Weights of a small GPT-style language model, trained from scratch on English Wikipedia: untied embeddings, normalized queries and keys.
Each number is 500 + 40 x the weight over its row's rms, rounded and kept within 0 to 999. Layers, rows and columns count from 0. Numbers have three digits each. The size before them is the row's rms in percent of the matrix's.

# layer 10 attention output (transposed), 96x192, rms 0.0649, rows 21-31,52-63,84-95, columns 96-191
096:505533474563462448428494499471468475532489519512441510485498480543421538485532594518518439483604442553429510481511510510460495456510453485548476455481478502508415546505483549490462456470493508431493501520469493489523502503467469452488425463505521507517538469475471485517549561456502499531
093:449533410459490456476557500553534563459513505498507503489515477448533515500522503515564502549512526511518523548515440563453458474527472491490507519512545453477480552514508471488506472489444509508501482514493473545479457425558485535581459553489477514499474531488605540447467493474509487538
094:500527422485518431498514512418529471463530523505473490467524410459542562480557565463460487573533522481481472462421480434484521500522508549482468515484552426525549475532509524500494505465494457486499481481492456464582517512494452504519549511505503532475516565521498497492550508540469464539
110:536484458501532475509486564492514518412480486457513501554484475423491457577416465509485527577537528500509506520517468443496444527486472460567473521489532502576582483544470499456411536532525483492530499538508511509519500482494478497456535463478474542489433454486577538435484425463440514481
107:529475533540531443562461490489504569526507529464546486483535631530599503564464533500505525526558527520522516456548431414483510468490518546402537503466542488471481457453495510510475605503524459498449503509446512534477511421460444446548469483498492466506488460457473445504485524516486477584
111:552494622418439492521506525494512427518478530519537438463486503453539572497452422551559445478501496473486511525544475539534499490499499488526550454497447458559543451461577495524500593433546524502445572564529468590514435561544544542482539560445524508494496453532424483518501545500526495490
094:583499510477548511548589535543451512550486481495501533532517519545535494453515541483461540470498537477527543492484546523499505514484575496426539470492538461473512500471554496469493549437519510519517489498506434528495535629489538523524487563527514485494469515514498535535504573573482484504
103:490537527445376456530510509500508485579495515506528468474580537606510527457522491526597454457445551496502530473479512561486549459559411504566512449491519558495469487454528500505501550511466508492453511508441457496429449490475446455536445539552510487523457488469454368446553442480503509585
107:536539490458427473441561519545482504557460524576548573461451460496502524452512532489532476486513471551515530500483470558516481488454401505606583432495498509477430472458431470496517481484473531590477557529478477466453485514525446455482526467422447469461452485546490542528505539501485479468
106:442506524550435479408451490502457502504493469574544510497487472520585496549424450482537502473561499464470492488505414487496510511549495574501506520533536418491526464520491457537494458496529527550484492500507461545521505442504412428524521432544507540501497498471464517541469438530451482580
102:498540459551464566417544386535484517470455534526497512581499501456571523521458531440514582491494532551563543491514524542481532429515485558481509526532524509515463513498519460476519584532525480445494510499515446506518502446475494474486488516434464457461631430481471465577415514505462484480
091:534480521521527497629478514531469462523558522456405502531509483543441501544480455520414473515524429529522496491561520492478499522378552496461464542475576465487444472520468567504503465490528567533507488507465524487416483504487549447449478468520533531446580503469471498552464491516512521477
094:490464478527458450437473516480443495516512562536465505501548475590427514468465566552493497479544476575445451447499509563465508454468439450552523457476513503476393468487494488419476481493518566469478529505437526440557474517468473526505453461517485480475642518494464504518514538487497449531
100:516497432472450474426502495590513571461521546490549526476438496437578510525555470525513546561496478510468514497509444550481468454540511481488513520491480459450478482459481479499435500504470512526495512528524519494418487433538450488593497538466482474516503532505552551527467508490541468512
113:537479468481508429472523528436514515432494539487508495423580413412543550485541570460514478550523525454479479424390520412526518500514572546503463493444503480531544460512542498480480488484536485525455503465514473439554530498490475513514524539514456510451480537518490540503510512492470495530
114:513475496504504521509546563435504511424487437464487541576439514459496487535446516517525536589504498505477504516511445475488396541554483458529408500491498498542535442549455484532420522511568484510507527529476515527531473472533468483460508492504463540477440462503547487491541466477478483504
113:562497491537503436521470456445512587504533518431582507471496589561558557556500555477532567538596514511488471479547486479439510533508526579440525509496548493441505467502494480528461587505527463474465504536453513532492471444475454483525487459476484507503504464454478439481511524527499508583
129:497514634463432439536521509479505467513449490500472506401482526441511548524490426527543445514537466485463493502535489506505539448517583496527510492472452472558534452453535422511444559445532527482425566505500412547489449574507549512451522567398517499535510493531442516552511499521482473502
102:566476480438488500452545534497493480565438520502566459498543478498541514509547491467478522489485482500529489467510596563517487496469574523462570504517531451524506468498592577477513522452515499572520549493511437454495506619501559495565489530518497453499446481564517521511460560540457468481
110:471537488471373498554516456505517506569515484486517458450501565569497493461532487502567509451490505504501463470552421518463566466562426544541495526516483521492429491443529503511419559496460517473445491520451466504449466514486454492587468536553505489564480542461486384390494377527532491583
101:490590522440424454514542439551489464581509523554544545461482458402488511504496495510590459486513484530561550523488482486523501478439536483489503463543519458541431529468439414419468483445522475581512484532491490475443495544509506505474472485466478467504448519557494499569510621547440445415
112:448486524524412503397445477516460490530488457570555476562469447539669492511404436518494522494504475510457472515472455513504442522536462555491574518501524463510497410527556460534534466526512479528509501448519526533593467428496458410494456448546506534481540548456471482546478488593482442541
098:502551524502533571436506385520533452523537516506519484525525534406537541538480490465531539460516510527558476493492507475475551413556483544449501467511565425502518574460483545483502607515502527493466507476477421541529507449502480465520523490550499483458567444476511491548428505511484486440
077:558486513425480509562504432490528443480552464450450490451544526511474496496498445547440452548453471490475496477426495400461507493572556572407517552506535446485548508466529479588496497514520473519476473491468522581540539469490465486510436454517533531500501598450461461500527530504474457514
070:507425531532516410492442558481454509478493472494527463479539546511457560434627526562526473542544499534491555538525514493444457471501562457529480555527481502521528499491452515448460525499484557457458539557460469511551463529478469489477446478538460551499507492473489518473517503497470524576
082:539467530546537547549500450480456443493484526640447500472493496484474564522481433514484453565516490513485505393506471496468507479475517434496449477446526459470493466518505553474506479493503557526420505553547511485494519493509526478586442440505525489461515521472441456554387467465464536458
087:533420458563480440531433479536427510465569467552521489498483443471554559466549556531466540483538532487513502417529418491512553483455526517536483574445545531468453553506485545490490517515569503530526531448436482513523509515459516536509476456611485506429541503506540503500541513478469559549
095:467506500447457517423499581501488521465484541424480546561482494499496566502471483491502482553506449552519503513500536481501491471545471474516538446438521471510432525558500506416472477510450516563542524454500527586415478532523467490411483477516543577501528517511544532545516585525475502512
086:510523471476572454489484478548518507556499467497441435549580502580495502468526563485467521484487511496486434479524391424472477520463463517477474526469476498507516442505549510553537424490509480495505497500501474570502513419513502519527499457493552470472507468495549448511431561478509484449
082:439575518473534501515508416525539449554491473501471484462501534522488484451483473612575462506505519480450480450454428487454561566501508500520442446520480453537514438557471487513478494479488543484492523523512447593576509454518486456549551507514536550509470490490507491524425515487547439486
087:487551535507594454477533454439495500500490470528463471417525438516548481456538536484491552507547475536480476524593521538478490609398461454531492453512511518534451447551461556473494440438560471510488500495520489511496458501531517519563484560523459517445497416544600520496541556492487488483
080:510490514521437495542487486528490541532505509545472513601529575487439438436475485499492572548475489484536554511544492457495529424447468518486507569517490482465565494482487513524478548512510504419464513522486468455514567478479494518542508516529550570461525465496519497479441449548452510422
085:505534531532493511561553472537515483557455460508536528467493447504417514434504555465570483499511535542528534573535541435513491480516465559546467454561488498507524509521497527488472508394494520532516460480431491536539484457499481525474495456525459520451475519501611557494474500521511510564
095:477498512501490468425475572482496527462426554470503521504478494517489542455492524547530548569521446551489489561490545599487498464470553452534579477477508442579533446518528621474498494540458511491497551505514485541545497528522506491463506470462510516499506550463481491535541515522478502483
096:560452412529473518426485521488456477436478534504482510617521556407516514533553464494604494538528512508454524528471595530497510452516507468502519542474501494514541452515531468505494489521549574529446493503523496437485485474503485492462503465465498499486519515488458458435474413523449525484
# layer 10 attention value, 32x192, rms 0.062, rows 21-31, columns 96-191
103:519520477524507544501554519474486451524486549492496438546451495489543531478506442489481525505497505487487500451483438439498506546522451427543526497498539471474532467533464534466540468486509517467497446474579538433358476456624504433543455511573547481473462489539531449546455490481540511551
100:491482522494492519495479500556523512520567482477484506530521459519431521519503489500473479508429482541553486464532601453464429467416558535472526546565415622566517540472377524424438494442528547521467554558472434541550492512551513558448512483519432509505527434465514558509521498523446539485
105:470533472524424538456481410430515513528568502524490547498502560520510523532476505457493430543454524517521509531436473526495447537531380490438496528480453492501514518435519479408557532489476450529540493498527450542433489490492464404592515494480543496505521492478487435503504499549492540451
094:436553457491544518492533417526481493487485474523504416449499454494452470495515506463501551508562523488493517483558523590476517412489518478417486425543543521487436486464528550497508536492504541525465451540445489441535462515395449576568494537467500479531488478499421457409429498462506500440
105:448519466538510491498443550495547510458478476480507546520532420418540521469480495468487448480503572483550514492476562578526504446477558522502498425529476518496487505464486462530572477484489413525563488467439512454545489566422478475464479520578510498500433449555479631516526483481446499501
107:461468556521502522470465527463539491553460546510526435499437485500506512521538549442493468531471508509451469504495536462505463566499510566565492453481519561516524443532563515513548516528474416443519452507538512477495526397488540486504536479575540517497481422464486538488572542522527461384
098:496521518498479470519520571521490476573501518509481564589469556481406495535454504501480525509461547489523476488504487465516493581541513520508474545425618510501474415514489492472572458525573497446570514534458551463538483422496481509496526444536493488496539518499462508544484418571509449468
104:528423482503541592497430534493501465466502463542444530465528451503493499485518513457480438523437487442418524407521453455533523464477549550493512470447446487490485574493461530587468446534472581527514493433457478495535471525515557433426544524601484490475457509537516532539536469475501475547
096:456505557471488505498508485554489497493478440470560497512465407498521496517489536479493400546527480489548531518472521431510443583482481527473505558499544469437565441578406508499487520525488448517474496512495546555552564502560610466479508380492427492483449512492467525464499608504562467498
101:471517476422546530589559532490556544482517606461492490437490487504496514491554492479488583498540571506540503528511494496540546498512509499538404463492508461472453511492438448511517522428555473548493537480439427509454418515529526530529556516609497537525510431509507425464550554519494524477
098:437481534511517497538559562441519485527476478459582497428455493433550482539537573516484519468455579493527487494508449555508501488547574505487428601507491582465485489440525494494464514494560486462469450455500606490487504502529518432511502497436442506496452541509445536615525463523518466439
# layer 10 MLP gate, 768x192, rms 0.0774, rows 0-7, columns 96-191
089:499532511464520504531529494495527562474525505544495435433545500511580516432536566466464495525480528505475508504503521473515516548526524497508511546535475443503563533475506385554524505475481546493540445450516495506502508406417487443545481546434460510584501488405566518463418450543511505442
068:451520500527476513486507450493501564472519495460527454492521503469426432497481493589433438443454460543469582491548487501534533476407516497432473481466444490419472484487461556588480531527543477497458505484494512507484509515509463525562468469485435516504450466468486553528518479464548447447
093:500448515498419492485491590455479511541452539513512505482479513516548459479486519533523534475480471553462485540477456531468462532545461492489469533425469451504557460451516473489501461452499481454522483499454539568500586442467496357493506443473502544497473504408486452403530425583480477511
093:503442511511481495527485526491485555528552513436418548451476522485479462519464527419486512495462504474499475462473591485522423525441458455528466492511452446477492490479473536506537470471523479447444501581468567489521514524565511525488511529450500505486479453448539539593482455531441506490
102:553589479473498473478566478476503506537481558482539466543438405519485467523445512455510546472565498462572441491518533565499470479510478502530605478496490481534500520489518497556497560486523523468457540459506466466498541510543492477451516503483532502478429510513601518479512581470416447462
134:444577477484512466439520550523440509514469509563526557442509497517531496514549555414541472529478598494490495455491567491505510494533515481564516457554520514571503445485547425485581535520464431562478476443475534440573521529465416460483586525497488515532514549491519485492489488509595453506
097:469457571500501521456458445452524502570444573503546471486482551504497499437499498470496547532456495522483487494502561513508450485491495533484525459532455549500464544403497536490438520554543475462508512523500552467554505507529560490468493496524572539507537502507468553525502449514578564427
093:493482447469525504513510527492518473517443489535483517476465439427455549506495537428579512515491515571476550553514536452517492475511434481545490455488520539500526410554424547525502488551477537565513564502531541483503552431523407516451516438475453497513512481439483508520449486494556419519
# layer 10 MLP up, 768x192, rms 0.0683, rows 0-6, columns 96-191
097:546535519489535554571563477505447573457581539495455576462413529519497539480512477581475561525469515510532494500526492545491565453447541455520490444484578501520503479472459530547488566502487511491496496583526536471390512491495461539558464508482577519496490505490467469502492478448491478534
077:539436497498571504473493528457550553450537495440528497491475517469522572395503473515539537487492516484482499482455451494487481547460492486495523535522454490630543526546577539465496491544487476536507534528502545557454488498548525522505487528547500567430539564419520545495553509437433513520
096:462486492538552432506605462459448513508564538589434469496509472518499557475534545508462500474565477536524476486522437567516501470450551504528518488470539491465475459454534533516454538573535533495524502451541522499543479549482522521496452404513508487491511558543423538512561499416558439470
098:505430478563513459490561502452441523514455542512526494511468548508621517456436545512491545501562447499502521561463493534457571501526439480569498475493503500444513383471598513461541542491524504474498531453576528490500497472510538549556494526435499543442514544516477487504470511466479476436
098:464519464563438483401581448482499570536455464491470505537527449475555534548457458501566587491507542473487468520460473471505544433484448492440515505525469425494566484492434502490539572432524500503498522526501483511387499497553481487464524456526488478499569526510531543571435500454447520484
105:444487554517494465555500501523414513464503460482433526435551451507514561523471476512430478485578509486494508508477414455501531570433490598503434562508517459521495494559481489518454507506497565538603484497526499562487477526497432501506457450490490488479591465482485482509542504473501510565
099:613460548435603470562517495449456508543511549465526492484505564529508479526562527578469554480551417496581530531623532492529542532502522447506459539491477444494460443492548486496514558434492529479537470490562530510423506569497498505550507506473526446511540482447485478481516523443502531553
# layer 10 MLP down (transposed), 768x192, rms 0.0677, rows 0-6, columns 96-191
098:479482511480544499503470498480414508457549507564508534443501485464525544565551505510531480502534506524476428542419459472504504505545505492453547566478477510586486529513544477443571494457533423472506484463488476512575443522417486485471487463505497509468483491483418543440511440448455514475
076:522533537544446491490457444506504543486504527554544510492501479452500512540527504522508469486490557479562413518413479522374504560557477481438460441489496510580535510471482510510437509465493570538510433481518441495488543539500511487531526473493510506448580486582474488496425577451509482520
098:480550528465585465508476511486543472513507510463433546442582480534443513458478540507535494502532387513574522525620447424513435465462453476481438480503564472494480479454542471494390539567586476547506526510541481484465466544452509503480520519534536513504427522475478502496520537496536468454
098:523450509453501498512513531565522501478505523482501534510492463463540485442462546518521474497510505453384471534528472546522514525443444451511517554451428583524451495493551516562535494514473534472569560580506526406510448474537532468543553493582525517536459443486495520585439532555462492510
102:486492520556463430506511543449481473511530500510556478447444445521487488527526490447508483486500452453441512417492493448540464551412464461537495507437493519502508588464446559500566486503532495463569531473509516420565501459505422485494533507457484545535518474495489467486508484487459492472
114:508491490470494540507483507439540448502523497444575539477537466527517520497464408492457508437468444480470554419515503607480470494526520487539485418482507452460482497520400501510507429472468456483566581488562512441469541515509565486500551467523467566522489485487468561540505486470476393565
101:557520544520552482449468489466545529444494482502472399487496576504503527424474477447483469497459499517444489447534516496543553481419545513476495499477450442488531483471525433502457522477465471557569479478453487517482451501543515400561507522502541428481557536486476539544597483511417474506